{
  "n_head": 4,
  "head_dim": 32,
  "d_mlp": 384,
  "norm": "rmsnorm",
  "tie_embeddings": false,
  "init_std_qkv": 0.0659,
  "init_std_up": 0.0659,
  "init_std_down": 0.0,
  "optimizer": "muon",
  "beta1": 0.95,
  "final_lr_fraction": 0.0,
  "doc_mask": true,
  "dataset": "wikipedia_en"
}
Each number is 128 + 24 x the weight over the matrix's rms, rounded and kept within 0 to 255. Layers, rows and columns count from 0. Numbers have three digits each.

# layer 5 MLP up, 384x96, rms 0.0665, rows 253-325, columns 0-95
113137151058112143101101076126150118135134158142083144091109186141113126082152125104103077133112153157131147169093113097109166150100166169116112131110117107125109080104158091136164069182101105142179089149148165166127128135138096092102079139069129180121123139139136182129108112142137182079
197131189098149123131171144107089170143133119159160085163118185113099192084186140133108142120105079121108122131129135134170131071150103101069152097175150149118093142129127122118113132119124112053067113177126155164127123123117114176130122117143160157125107117107110094163127114147125138128
155101148154142102139126143127147107120156113139114117169143124123109095078092141109164140102109150128145129155141154107141119135110135125162111109121074126098131143113134201153166145116081112137145118104102107114153099090129101130188104105149113140141077132141152128135070090107111104091
126112164149104106112126131175117081122094131116163116153135163124149128172106105169111101103112140180136178127141133115127096132159138144166104131142092148159105143136144118091154101077098128115119137139083171100120101129102125148164138092116143126113157083159122119102122124106129122097
204140130160133168101133146138120119158149127144142108111106079144156145094144130126151091116096123153137125144155120065125075141150116158146130116142111119085111106117161143147140121142151168163130134154113117100110123163151124141140132155140126126100155136099144185113156087145071151103
124122102123134124116107144160123086125114131117129129121111121128142131139158158159152124126127136132116122157134125129138112135106120144122124133127128106144123137132135137120114132121126120122141116105131125100123143102108117119117112135128132124121144150127119141146127140129108130125
145101123167184097115174129130112192189084117123126147119123130131151153136141144056102134107146123160158087093126140160145083111117138121139125064171157145182105113090123123162130149123129104135084130147126163073126126123116167111114117086134111099065107142109107124135165121114122125134
131124129128132123126130127123128131121122130131129128122127124128135133133133125122126125133134125129131124136127122138127124130130120130137127120127131129119123134134124123126131128134123130125126132129129131128126128126133128130128127126123134131127129128130129126129137131128125126131
149122125112121127075093112110159174116076166122107092119192108184135161137149153112112165116128139176124159097139080182110132124116151131155167094099102150113094135076098095152099106141076095120113125084131164117154099125086127129113161111174092148101118130149171125086090076095135145149
149153137166095146118137084114120145108083161104129129166075161110118139140138106142166099113135155127108150097140113126108137153110128130197119103102139154101155119094091075136149140132165129136135133118125089117086111106118132161143111144160123161100131183165103153135136143171129110126
115100103086112127149115083122125117164069118122140134143163133102100100166142158143158127157081094148099151110113148114113166100136133090093130127141093182163111103125190082111070157105158192125116182093126120126121107151094128148096086121121080158099138161130110104127149117104117121099
122124134127125127124129117136125131122124128134121122129124123134127125132134123130135127133130128119117129129135128128132114122125138131126128121126124126123130131130128125131127121124123123126127129117128127128128130124122125131131130129130131124126137125126125130138129125129120121126
136115087116089137117148139098111121139092135128130094096109105102132132113150126127159129075097175100136084126040187107138057145125144132128128178148104121121132167130117133147116098140097127106114142129096143129145125130141129131112119124133104173123150146194161099111132139135151115122
097135091127144169139120086082100129193122090140135103083096145109107141138110160085188086160125106132113185141133077058169114155111126142140094149123166149186104134117101153064182146143101160180146062138061142038118146094119129131112108170147119145069162136100082074130138071102106185102
124126139150159114130138139128125129123136100135151131141126132134119108138116151136161135129098088126129157113114119164137137088146169132124117133143148089093157146128132113100124095154102142122109108156131138137128130142117115091128090102130113137121132124101119121167148112154138085119
144042121083169090148110138125160196132128137133124100095141067112110133148101080163118080156146132097161142102148111118099147083114135096163085125124148135119121061073139097141140105107110089134124130146132152093132136109143158124135195127132110114152128129172149106131117115141139139123
132131132140127128134126125132135132121124131131127124135126128130131126134135133124139124126130128131133121130134131135130126118131133129126124121128124124111115134128128125130132118120125125123126125121135128117134123132122123137138127129126125129133134138132131138138129126136131121123
143112105171105160129131116094106140145138129131135139119080132156122135116128167125150127155114189145165106167121147146134116104146112099164110097117130125128099096154130127083115097138124143075123113155130153110161103090087141117109129148163119155101154103097133107120129111137165119126
115106165114114089165100130136120131116103096180199117134135131122149131138125126110133090139131149133101132147117115102124099094121133112187152174120108126149110134170101132120101126117073131095127118117098143122117119150183113164141138118056109155113100152152164106130114110092170139135
149144114128105126138126128132138127125124119102147133134141134154133122126154127120123118112136154115126127121135129129145132126110110139140143124123137139123128123127120138128126108114135130136127129133128137133138124137114119131149122118131140135132113129142132138156152131131126130127
109079150150110128104133148133090092161195139131086112130144143120156118152168130115097109117097143135135118135158123145119156106090139183073091147139102136139126163157141163115123086154108109141166087133155158106137099073062156150167140128117122091148131152151157114157118194107125086086
131125132127124123131134124135121130125130132131131133132128132132130125123131127142131134133130135117134128134134127127131127127129128133123124115131133127127133128134127131136119113140128130122126135123125126117127119126122127138141136125126126132128135128125127125132134127122115130117
135123163118137102124132145112144145108153133139109129122149131116132126132139135124147116121131141131131140142122106130142124168119127130130117136101112099132118146138120138147162122144127127112118113125138126119118146119130126122111127092125130127121120134130128129136129119138118111136
152079090200150150114090148132162094151099164101075100080091120098188126154104119111089109132085082132138102148100133165152113146128207124126115103122165127110141104127136091146139125133132107154116107126049098172103132096144206110126111196167111159062176130142158040114130081130111099136
069105065111120071121172158117107154151088124137166079117119115102120053099207114149163111110133126128135077128171151176147156129110165130090181116105141139111078132085144101073121108097107096114114102171164185141133183138173106185152095118078111107169188088134163158149100144097086168158
124126130122116132125128126127141125138117122126128127123139130124132136126128125132137127140119133121123128140136127127136126131122137127130135138133127132132124131135128124136136122129124138135126140121136124116134137115131131143118126133126124131130126126125133124131128118129130124131
129125127134132133131131127129126125133121137131136128126118132139127132123128126138137132127132144125128130132125132130128130130132125127138134119127133128132125122128124122130134123142137118123137130120127123114125135127128127141126125132128128128132137123141128129138134130127116130127
170164138027136133162103135129126092189157095140088134107168150119106088120127156154174169116107096129055174110202090163128173087127175166148114162137068146170108118122134137147117077111117120121176122117148201068156105098095138126183134151137112113109139120134107057154133178152100123160
085122151119159113137118130070169185174124088131103133141099064097147072111113170126186160157158089137121073095115123146099161113171098122112114192148050096099200209100113101087115067149037145144112133085191206060192110124120129135120117154122130110177117115128166154128134103100106092129
183108116108123113131081180081113126090140156137066131168160125122112144153157167096119133142155168134132121042149087182182162122097124136104103096075110211105092100104080114160102092171109114118132128123126112116174059156161057114148120116171151131094118151114171052108148096096109099066
124095172127142192098098065072115077132095151156146158085117103080167102092099136113149112096124127100162110080136094135184161114124130169124062140186080122034143144176074069160099192109132111080100158134146052091162069099062135111165151162051090168137087147147173110169108140143123108159
142134143117150147077027094134115054126088193122050146122137099160149145161168149126090133107137161081107116138192107193155143163199213084150186118121170142138095112183122106044123091108105088131101140104117119128120114104151135155108175147128119113092109165126062024144155158107111112116
155132130139173145102155138145129138118138097128132136121114132127128141135119098147120147134107126140140124123123124146143118123123122107139112126110131105138103113111107131132150111119128142110123134144121136134141160147154112132142139112119122128103127135103112124118131102133103127144
143096151113098168134148133120135105162151149114134113130078158108088110129135098151100076135093150160142128154126102116115131116097163062119112124160161130060109131160137152087188130084180163115153181192167145098164126131154131141146056090089082158101139126148154134125099156178104102077
121103095108129073135167112127120139141132155105139099137147105122140141096132114102117157155153122084111120159106093157152097133152134104171138113097139150139126158125144131130122136133068085101109160119134152107163103121120160101086108100117146148123120126122120123143139114168113111133
179133117135152069078155126157092141153105135103117128125112152114149156125110113119142102168099119111109185115153073141121105126094127121144084128139126142144098106158124123124139191103167133141124093112156104145113105075130122146098161108123133152152123105136118114107145137122134109077
119121125133100109162124114091140138139100138113139122136154137165159119134120144135135133145113124099158099156082128109133112138088135143121108128109113072127141147112139110117153126104119154135149170117142169136153113125108085097140163104124182127109119087131120138143145140160068115128
140113112128131132116144130160146132151150125125116112125132136100135134122135119094103149131121132133109108122121122142146117124138146095131128131092123104119115123134129118138151125092132135110133132165120152162163119124159149129126126139106111140127132123111134116126133110126108109115
112171147129094105124124135110147190136126093121142128157124187120169140124143123157146109127145160165162099140121133166141130115126114123149076131110145120098084100172144084131151153108125140170086123153141183124128143100121107149124130119125136141119118160120108142137125108159140095095
132129126127129125125126130127128128127127129129129125129125130124134131128133127126133127133126129125127129128128123132131129130126126130128131134130128124127125126128128126131127125131130127129128129128130125129128128127130128129127124124132134128128127128127130130126127130122130127122
147140144129115110146145130133111149117151158104153133116092131117089165107112172123128137133098132092102096138129160083160156124117077127098143116174150120105136148129093159151145153146084182144167143133126126144129141147148106145135104100136120177126106105131123162093167149134110150111
132128129126131127125128130130130128129129128128129130127127127128131130127132128130130129130128127127129127129127127130128129126128130125129128127127126127127129128127128129130128124131129127126129130126127129127129129128129129128129130130129128129127133127132126125132128127131126127127
161094180101166108056136151146127161174054109121120148145098151140161157126115134098106063136131096096131112094124172116099121107125158179131120151153144136137116118068138117109112157109147145176126168053121170122133150147087081127164197129132144165115149164148086165118101145126120164099
125120120138138088094092170109131156144106138150137090102147094150147146108116117154177096134161172183144115115123055111144093165153089093069076142171156132089170150085138148149147104125114128135122128165079118152145120088117119119116156084121121161103118116139182105165101098131134131130
135111134131110134125130136121118127131128138122123119138122125153143122137127148128115118104111141139142124117151121122150164116152135115145120106119148138137114129136139117113154137154118119120103129123134139105136126114129144166109144145132115117132122160142125139136129126143128138106
135136178090109110152158172088124120147164134174131107116108093196097112133106127114171092166082139100163141144094158082172098152105110144169123142165130169150145128108111114127151158145127106091188134156112173157078145157121133132184146151097163111112153154148134095136132117139107104083
131130135141142123120137139131124130121124107129128113107123114129121138126136108126140133127125126123140095148122114133125128121121137122127125133128127125135124137137122135120130116137137131137137137139135134123137135147139138140124113140113127146131152120128125137124133109132109127135
161139102115150140110100144150117098129138125140127139084124122128112122110164111134175138126116142134145094121107061150161164178115172119109114193144188132105129105181121099094150140123127091136204127140152159120118182107060102120096136086108150174139160157115108106149127147089111148128
139136136101139136101143106121162145136147151139092130134152116127137146134146150123145132133128121118121120105145124139126127132137103134140108131124112144122091142162098122124110102138129125138069146160109109123155126133150131151136116134114095111142121123138119130115103126096135148128
118129148155109103097146147157164129117160157139161084139140126115087108134156113118118165128082159103112076128120164132097119147168141122124119102132125106133163094144106159102174100124087120138111089119142163076140164084132173098143116080106117128079150155133149130150131082163107108120
152136108106128141151146126095123106169119111128140139114132109123163157129106131160119138173120109109100118139123140130128141110138127144149116096123142174124113100108148134114120125122156145138137167143135124120129157135159154130149128106142144161109160129126161116126140111107153097126
141106114070129119088130127110125151137103121127158083139072126110166145122151135132156117089142117128133138110150119097091122088120134112103126117146127119175119126125101142083114103154116169112101168147148091070143125067114140121116113115159140163085065115154150094176116129163122081131
136110169120151078134121155151095137100131178104132078141061142038117142168131115099197176114089146158166111146145178153096165206064126118122155150101142152130144118179100167137108110110067126085169087141113155169134087084131121164137128088153134134148126189071135123105134178079090120063
121120122204144105101107111106145127145131175131161121135075172134160083131148075158087140133133169170122155134153154116167190132116108117182164096111082144150118124160109075122125053114158134098218118019093121104146173109128107136173128104061104125124123111158118128083179108164187147135
093086106109129043130174125113152145130148134157090192144082114125120118109148153089146184058121091181165145150122081173161068075110085148109088148129141117101125123118094148167102107122149128124078147142142100149128093109136137217089144119066063180163131112118156157148076094089099153110
154100139101124119083113146127095164129153082118110128105112116117145111120132104116141121074120132148118088149095144121174078152130117122169114137156127145126081098139135098172121152125129128112117161144120150101129109164112120142161137165191132163091112112116111106116117106156106130134
132129125127128126127127131127128125129124127130127128128125128127124127132131128126130127128129127128129130128125126125124128127128130128128130127127125128130127129130125125128127128130128133124129129131129132130127129129126128128128126124126127130129128129128129128130128125127125129127
111129096076108152138160136085158152217108142146162135134160149107132155161121135113078141169111104128133140132143154126099145128171143081098112166144134114112121103103112115118161098103148116137091137125062152139181110127112088145142126146113111080103102105136133100141154116109109091092
133102106158167079164096133155094121109133152097155132112141134147147155163139066142125108109094179106171125124144145144125089092135132125118096143158189112140150133145134121078093148057158130130155166200157162085124151102122147109140087139095167135101140104164161121140098097147107106073
136118118144128126127126129133132121124140123118131133140128121148123138121131139114148130130117139117125145116121114150135126105149143115146143137136132139130131141130121116130133111124107137130131119120110142127134126132111125149125120159120125127136132132133136127114128123136124139117
129090148134101122182124117120148136151154119147113110140104087104127118107165150153170155059125151091148135137077165140102082100101128136163092108139157161095173090191107166176130080148124117161140141088130141104099091074157124148122155133072127157133067185112127113098184127081129135055
155153113154113140101106173139164127134126134134149124176122125137150155135169138099120150114143131124153130135147125145092098118122080157169120096118133094146105093132096121122143144094122150126135161149132124142167154142092113130134146149119135126104122142115141093123115128131097109133
199148146123106157171129045060118164165154179117108100061109108138104147145156158155123114149069145140133106118126038155140138098116072121119114098124127129108138112152165060095134125175159168080105098124140173117136088054096150119117113133150127127098111146152106171118104102102193080069
160139142146117131125145140110145120126143142117117134126123142138131118128136138132123110113150129103131134144108146096101132141113109134152131123114131118142121154116138098103139112140142107139125157103139140109152132109117134150097112123130147115102131115116120115128171132158118110141
133112130125141138109147134128101095131106133082132124091097124180100132147126112122132148155104148113149128140131119142116119060168117151154119128141127151106100155099136151075135097132134117125176108100100122184117096141099158131137133096093138160142101117141137097099117111103148134093
135127113118125124116132146114122114121134129152113128141126125141114114157114127145134135114127121125123130129137142113114120153127124134115127139161149147148132121121114118142112144146135120111136144129136142143141142124112126115131132128129107117101146125121131115144127144118124117137
129158098119146110100140166143129122133093125119127149084120093122158092131138107131120116159130144095120159112121123172126119169130112138088141107184139114160126115159109103080133126152144156185135144141132129103148100138119135157147171114110134122120162157126166125133124145133149095100
128145129123126110138113149122141147119145172122095112122122114115104103122125094144096122132110141129164148171205127095154134153133136151142131138131147143104129127097099136103117132091191128119127104115149122076167109115147148119154136110145133162087150169166120073134153136105113107107
130132126125134122123132131127124131125124135134125130129130124126128130133134128125133128130127122119126131132124124131126122130128127124131129130127127131131124136132126126129125122133130127123127137131134126125131127124134134136125127129130127131126126126130127127138126122130129124130
147160121097160158107158152112170168120144146179108136137132056096160145180105072110127158152108077087153127102117137146140035127103146145071157103081139114108126104095125158125122084131094124138138075145133112142124155096089124144138135117142138142120130137124131137138123122092162080143
177130134173132138094148143084128134138119164098100153121113090095088161128131134120120129198099170112160152068129144096154127111124159098128084129132116153120091180156152151172165117124098116101108097118121170104075184143060092148136101085161140131123141109117158147162140089108165099128
136139128132135133126125129124123123133117126130134131135119130131134127129142139125139141120121132125146128139122123128132132134123126142132127136130125128141128133138116132129136113120133134134115131138133137127134133122125124129136129133140134139128128146122122136124131125119128128115
139115119135150136114134148111152121118087155110139098163123156100107104145088117141128151132136133116101154147111145139158120122098087124142106131125130103096134135098128117124142136149153135117136130107124133155154108124136151130128169159125124101138141083127152092161110147140149124114
# layer 5 MLP down (transposed), 384x96, rms 0.0315, rows 253-324, columns 0-95
149094110154159122159094137091184120158090106123133141120127128084100094123095187153106084110169076138143104103143098123131140100212074124127167156154127137159167130171099099108096126091105095080114173151142124105133105142105109122136152076112125134146154087135114114122184133096158117074
125123113180080097166158123131126098150137108077144144123085126142102118093089251120143109125144148143087104114180144112095155172139193134189143120113118136109135097117172133123122165137138192144121167073107096134080117173133119124147136089100091093112174150111142114085129113155151135133
096155111117154123135106140143090108140098177135121157108094128168179163126155141135152114142147133140171156083180147117111097127121121115084084139116166176113105072124099119085096156152093137105077123134129136091150161134121162125121180160135141142145128116100121114115146140151147120103
099160114133152128150116147119073170077169106140119118140167102124152156089122100144147129141107119120122089110094096101103115124107147165115125126108157114132153095132165131127120127129149116173121137105167127100129136136093147178140133123145075098154117133105184113115085155145135154142
122123145131113141144184093147114122141150180108123151117117090108109181123115130132135134121146153145097078109145094159094124122125130106104085127122159146120133138113102133113094139080074122162118133182125136159135154092127087160145141108138204147157144080135146136125143114082149119133
133110120120132156118120108136150140118107119135125126136136131145114119138113128137107135120144126141126131125124145125131128114134137120116133103137121132145134125111132140141118135126121112150096108140114143128128116153120127119119131129125128089144136129124110132097110139137131112135
104154123119067119154132131118163082108114124183103098163122115108138098099108097139162152124161089056081101189093143124135123115129122124116129138125141108103161146169156134100132066143119124115124143159150071140155135089166141194122160166188152168212163155073126091155136136140084123160
129129126134129131133126128125125125128129124130136133123132128126130120120129129126129117128126126122131125122133127121125125126133122127123132131131122124129130129128137137119127127127134114132127124126129123133127127132127135123133122128128128128130121131127121124120125136136133131134
174116145093078129126107135097130112151125124136120111197085142050110094127144131116098127164150093100151113157136100139095138125138164156086102097141171138103124087118161114145160137102139157135184161159088093166133110106126132112169155108170116078087126177122090137138127142132143129097
149129134140111121131099071160123118114132098123143148081148156122122129139090107118140124093168142123085155148140079137127137132166136123104130127183113084137154120126106125136157101108130084083150117132108168178130155161122128135149097182128104098154104117150108154124132133173136122151
122131131091125135150147105152116126144127094110124090166155149137120112133125154122100108115135114116093099107121162120088140115162125122156155082127166139183083141157099110115096169157117140162140087101046173104113126196141105127143134134131115173104135165107099135104092087138121143163
120127126132133136130127127126136127127125123123137131135131132118124133131130123129119128125131123134131130127122126133126129125123116119124123132130128126133131131135130125123128127122137128130124121133128125130128133135126129119126132126118133129129129129125131132122119135127139137134
122137051174176118132143128111130132103142119138086123087123139112100140117165154126140151105137117089173116126129200172089115120099135106157166109140143168098154132118133122126138131108135048123092114154133161114126131152095078092064121123118085103125115120151158176087113102136120123162
141189122132170127149117158094091143078120127107138134198148129137156160163125128143146153120180154070100105103139162127113138035190117126118091109137102122146137187068179127136143124147179141083126146076101126088174123136095137109083134075106074126132135109149099159115136165154146055123
091140120144112126140155127124127111135114162131139153169138147131131167120128093112097145110145109099143131111150172116104134179115095154156131121120133129127135117145133138148160155115124147132105125146130114135142144129167119143132120184152128105153115141142123128104114109129153153114
093149156129103156153096137139091102106123081107109156126102155115175168086077128125147114126132118169123106130125137119116135109167141135108173149134153105146107138141164155127124134125137131150137187148166095178108086112061095095098096109146107085126157144139089131090110085152118131157
123128119131136137125128123127121121137122128129132135124139128122122132125128116139120129123128132129132129122118131130124118133127122127121120133133126133133135142130129127135121133126131130131130130125134129128124139136138128118124123128129136124125135123130125123114130138128131126125
143108131175098135138146146168126117103124104120112110110142118132125163133139132122131122068105119131109119122120138170097102111131109128099176096123113126103147178119140126151139145137111141111172128101110096160100124134131153158141133150136094150120087194100128114117161143119121127151
148159137117141102155177111136096144188135138098117122118097135094147170100112091141115138158152129139153162105108136120141072145113122153103157077158139107114116111127167105166102155151166164149137110140141133152143108126084112159137101143135132127109117158101138134109122169154128128118
105133145124129122126118124127126115123127133150121124117117126127118137131126103150143132139142127123130121125117133140124126130125121139127138136129129125141141135137135130125132130151137137121131126126131126135132128135119136130098148138125120112141123128110122130136115122132125141135
067165101152175150091106116148120203121101137122149144171131102172141160149128141120152105111122139143167162110179072121105139092111130142128106127103122148136129175126125146183105126130145120157083174161107100146122153157132078105133148129132179119126153097162154122126133079121157124161
126128130126128139133134121125129119134125126126136135135128127120119134127118124132122125125127126129130131121116125127119124121140117122125135138127125135133142135131123127133128130117141118135131127132122126136126125135132137132131127129122142133132133122125127129125124131128134128131
125117100133131132123158132135161113133144127136122124138126132141117117105133122152128126127131126108138135105144136132116126115142118123104125127123131138146130140099148113119121134122143106142127144125134119137119144124129118109146149142150133137140129123130127128095132149150131129139
110137111121107109134162159210081158173123099162083144122101075054148146164144140117164107141129130121100128109136098174176085115174110106080145123144089117120104162107134171095097129173138111129094099137174120122095155086123088180065116123124076113134113131090104179191141175177173145158
106136145151146127148116167167131111082158107080067166107144120158167203187131200142119151180185122115169167132199135163083119134165135119129194187047061135154139119122139140141116146096142100110150144092124176152145186135167150150114142109135087101111157132148142113113174180096108093170
124132119132124121132128134129127131121135123125132133126129141118122123121124133119123110133128132130140125119138137134120126132130131126130125118122128117134133128118128143133115131121133125118127120127132122122125132129135125119128121124126134127140133125124142135130122127138130123127
125129122130131132134122120129119127130128119132135135127138125125114127127115131114126125125134119126134130124129120133121129120122124117124134133126118129122129130131128137130132124111131130128130131129123128148128124129123136126124131129124127130119125132124125121123121127126142131127
077111140146109074182112164123143175100113041107174102045168105195147137091177149132121114089124114074155145143157176119120118088101108094107137153093158096119153106123122158058069090143173100148109112046181156150103127105129140120114079177108086117075144146140149111123145102093158097131
155167143089119126092100103137175160146116182140103136169109152052148118142131086179136074136092140139146128173123138113105114174122146129155124099169151208103116132123110207167137116123136145103166131151090057173131129062129078097126142176139118151126162173148130162217141195169155156086
169109163099090144115176148099108142076111107117105144116158127023096129155149167112078141127158080077126141112098140127169127152115158119121078118106111113151128159066091137111077130065153117155147177114121098129120092122068131114189080142136120119088140118088128170145117162131100135159
183174108191177128106081152096048160103121168090142039150156120170176106153129117161144192157101098121116120140161145080124181106193126097128134127063106094136151156168130141135115118145072086147148128097085079113174153224189071124103147131164091070087129140123102106194096098120113154154
121224088132166091099164133134119108174171186174172177133102110170082157107117115209110167113174119166201137161086144175140100152143083183176137166111074129148128126109113053105149130110140085104109102114089191138096177156092095108116133160183125130172140143192125171104164143151114154098
104146131131125121136128125101140137128122137124120134126147126128133117116154124113154117116123134112118109128149113133136134131087151136133134153130141124116134107128123141132114142135148143138119124137139128120108120125106141114135114133134146132159149122150118143134144147110139134126
119107171117136151082082120112146070116138077137049136152134123132129087135096128134156146119130075105151113198105151141189112109106153100118120085136127139081165114083069180134135135165134161130170141154121086107126125143074104084081155104144089140126131122128103153147123131067101103129
154140131145113151143105131094146114131143171113120126148146145045139117080123157111117092128140130166110134116159149085158192119151127098098159149141114104145133107132131155137144124103187146151118123188118117138100136133127127164126130140129127142151105129111118156063103143106133145165
087111146129119162127144138107113156129112155137131150102132134134158133125193123139155088116132125131141099117106135115148161167097077115147141123093128145126145153131105106116114104108124107134084141155133133178157121084119157114131134182107103155138126156137151132163088114163088136083
123111138168108112163128126133095100136146110150127127118098131088153139122135124128113063155100108127123136092139125096126129134153134093108145134098115122125105119120136174119120120147138136142118119175134119129112122135171132107143154116101153109086120122154123135113081138114092147119
115119146114121127147091124117139125096119125122117128123136150104130112122118124130149109141133110144151138155119129127165163131130150145120111133160128133145127129140130109127116134127139140143139106110135103112136143113122100137139128116138117106151121140118122137153127148131116147108
109121109164118151146122156162100123135140115125144146111148125136164125152136158143131167124126117113117145141147129110102097120140123140141138121088091149160117136146106165123131126189096154122170160101123130171135101146153129121129122175136078126124150143118145114115098125147153101120
122134130130124133130130130130128129129130125128126128123133129126128124129123129129124123126134127130135127128128129126127130128127124128125127122128127127131134129129132129126128129129129132125127124123127125129127130130126126126127133131129122124131128125127123134130130129132127131135
111157102157127128113138149123166122172134109150118121144114104161148174142111143145134148108095161119166111155143153148144113109125140104144138132097109143150173132094158100134096113147147119175131121145154071164110121129063151140124133140115118119119141106112113125175113098129151131153
124129127131126128133128127128126128127127130130128128129129128128123130126125131128125125126131128130131128127129126127125127129129127130125128129126128129129128129127129129130124130124132126130128128127130125132126129130129127127127129127127127127127125130128129129123127131127130127130
097120104163083083115116106169112079117107171148057127161145150147131117137209121144136047087090132144134116150115134120090099144168106126138167125110100135163125164106140133176138157120147114140091138111130088182109134132163158167073123165202143105192164104181149128095132133142145127093
150116106111139157083142132079128146164161160149115127123139195063102123103159142103090134123102097084096129123076115109121123123150065160128136141158137111120157093115149146127095140112151105077120191107104125113174150108153121116112140174115166144181158108086121140118150128102151136186
135126117134140153136140115140135152124124124117129144105141146152130146131130121108128146131129120119127129124120135139136124121108113131119138112117110139129127142134130152144126164097124101134151136143135118132121125136128138116129131122122123139146134147114125141114118138115159124125
118145093118080159101110101113104179114085166078140141152108149101167149124082124146085128170150128156067096115129133131115131107166079171098113156123109159132116160171144155163108107134121184159094088114076113172150134143171074108098075119140132138131148074111139122122120109113107106132
101130132131119142134125131130118132118137136119123134132125144130126132117126137112132124133117123115133129129131115119130142144124135125123128146116126134123115102117112123138141133107144129129126130145139110139116126119119130114137145127143127126116117115126148129118125142124123137136
108140146162086102093116126185128161128153100122147112141124149143119044107090144165143131142206119067169099134149116102099162107081132130119162124162112156100104124114129103093119145133138094134123100131155108147146115116109114152138130130132096137093096114087141147117157104167109094135
135123116140130128115142130136120124109125109119107124111129126086126133123126165113130129115107125159103166140127126104153165141147140133115147133150131115163133112132133140107115153161119106155131104134110105134108128167133120103155146107106119167147145146127123118132152147142123151146
148127128121127105137141128118139133125141158111140129099104131150178191167135104129151138150098112108121130150172129132086147074163127134085132093108113139108062105153142108116135137110176144144117134165130127125133120157110129102089169148106125137146155112140134184146167139127157162128
123135124131121113114148138127136163127152150130145141139165135138087108125131108144134139111156128104143155114141123137103131111119120149109138134126130120129112155143133144114124120140145096134126112141136133125115081125122084141107135153134120114160110125108124119105125132164115147141
149201182123132147144094080110132111121131093090100146117125069138131087179114105111077109167119074126119097149067121102195145119172107139123094132126154136136115171109120093128161087133134155130132113127166083118120098122103144136105127092184122117089088161106117103099120142090159138134
081101197079154115164108121147116161094181154159082137108186140071163108118094160157161165117127090055143094129205155155168146106111085097153134203112145149103121161160119136133067155085169091152104118158172106136150100176149142119085163114191138107139101124085110097133138091069060116055
111091109184103116133078089119102135151174094128088123157126083167094191126172169100080119116129119101107168132120107171031151147175069176159165095091121113145126158088139061170162141133129103193106165124154131106207197150097078121119120079134135140110149085114095070058120106147177176124
091197151107152158138119153117172076125051106165145113158164130063114128110162144152118114051135155127146108087094137138131062074100191138058146130129142083174180151133178166135126098193100152142119139135137183135147143127106134160157119143165085167130095103112093174090143128202143149101
117159116162085147116090124176135177115148157122115135095107112160099156138133146093124123120095114130132112116113103167094115155145141107102097113140123113085127141080140157144121116160131111089133133135120140189154119137109115098144141105110134140148098134159135160144142151110162150154
125128129128128130130129126127129127129131128127130131128132129134132126127124125127128131130129127130128127127127130129126127127131122130126127131129130134128129131126130129135126128127130126131129125127129125130125125131134130127132131128131129124129127131128127127125128131133130127128
156080139136111159129110114190113107145173139142138120134133087103114114106130121093145158125168096150144127130141132157166185112125094117162128105133116150151107118104111132110112120121130114177129106130161121123139133129088107160162150111125102104225142142145125147079163156139108099125
150150172170094166118166133169155139183183128149126154115114108113102112137104168055088113117145145080132150116151134139108132115123125169142102111143130146147079150090112124172157113125118076172131132106113087124143114121123084103126139105113141081090097162118084136173178094135176122130
118126116126122119151134126135132132130131141150145134139137129139139140106117109134116119141130127132128133123139136122135132145127117122115134121139124105125136142123134118132123147131152146125128130138140123134116120134139130123137135129122132128131134124125135139127141130113137120101
059155148076140161174162118158125080054090091183127171144149122140128148083092122143148156049107135084140119149083139154045093111077128147165142139079142083122185148153141145138155145163135083118162131067098123123161121124103176129098142124065125098089161147107154105143118161149149130098
117107144134139120141111111133128089161122154124147128104147080135163092135121146114112120133142146124140108135140107118128141089106118120096139144101114139128137121134158125136105142132112115141149140131132161103117172132116117103136143117102131110177099109128117121137155132149124113129
135135118137144171109143085110127095141138080099136086143143115121171213146135099043089167141106159139161155109098160098152091077095158188091142116094123134121075090136134115100096111152106130075104056084136162119148126100124138080092133140161090138113037136150141247099112118147156106113
105136126124146118134142138133123105125141159149125128116127126135126126118153140111127118116116140134135127112142137148095129116114123137126113127102098119141106122154135139136134113098123115121132118145121108161149122095138149126145128143130130117126119141145122135100131159130130103136
077138116166096121088128135152128158119122130149140151160189165128103109101167152118106098102139073165135118139124130139147119197132111080121139152106129119115107089142138122149131145071118129126107132158109142090151136102134140137131096175128126141120139150103162140113125120126073140146
099128108125111122140125131142127136126112118128148134137121134141152134130127117128124128105128129161141110125139147130134112143136109122135113124117105116113135128135133134152119118115123143151138115146115133111135120127125139137127136139141150130136123112143128140126129104131149127123
101124144159161149119117136114087102131119129156135147142160123124149159124135120097118107129135144146153161144155128093202156144089118170159141093162112140095160135131142102167167172126125109125142147113117121084136116159111111095126156111137153120123106128121141138145121125168161154106
134163120126117090158138157120156137178129112131106137093135103116085143078139095174133125161111138133130169098144164114174132116181143088112138118138137164109095163061145116129129118094166096141148138142092134106141149128159140113112133164117168116095123118114141126117144103128153112079
120127130134124129130131129130130126131135131126133133121127139123121126122125129129126122127133124134134132125128132126127126127131125125122128128131126128131135131129130132130124136120131121127126117132125115133123132135127126124126128127130131126131126126123124137116127135136129131132
147177133148104134138092118153124114143152156088123148142125181191064136107131140078149116109139179147145115137099123134116163112173099112179113159147108100169092172116136119149130172107137083127127166087125141134125088137107101155156139092107113130114101144169143100165106135198075136138
106120113089149111169152119145125177120121128190166101092169145162130080123117080087170120086150094148120148152123126136089120201122104162134125179171117105154091132099172181136075085125100128147152107121123106119188071088163141126102172187137135177117152125106117123109149138109106107175
114128137132119132126121124127130125128147138121126133131137127128125127119120134128128126137146125138117123118128124121112125116130122113121127126130125119131137135125139137123119129133128136127134130128133120136112123133132119122119128124121128120137134122138126130130128133136125129131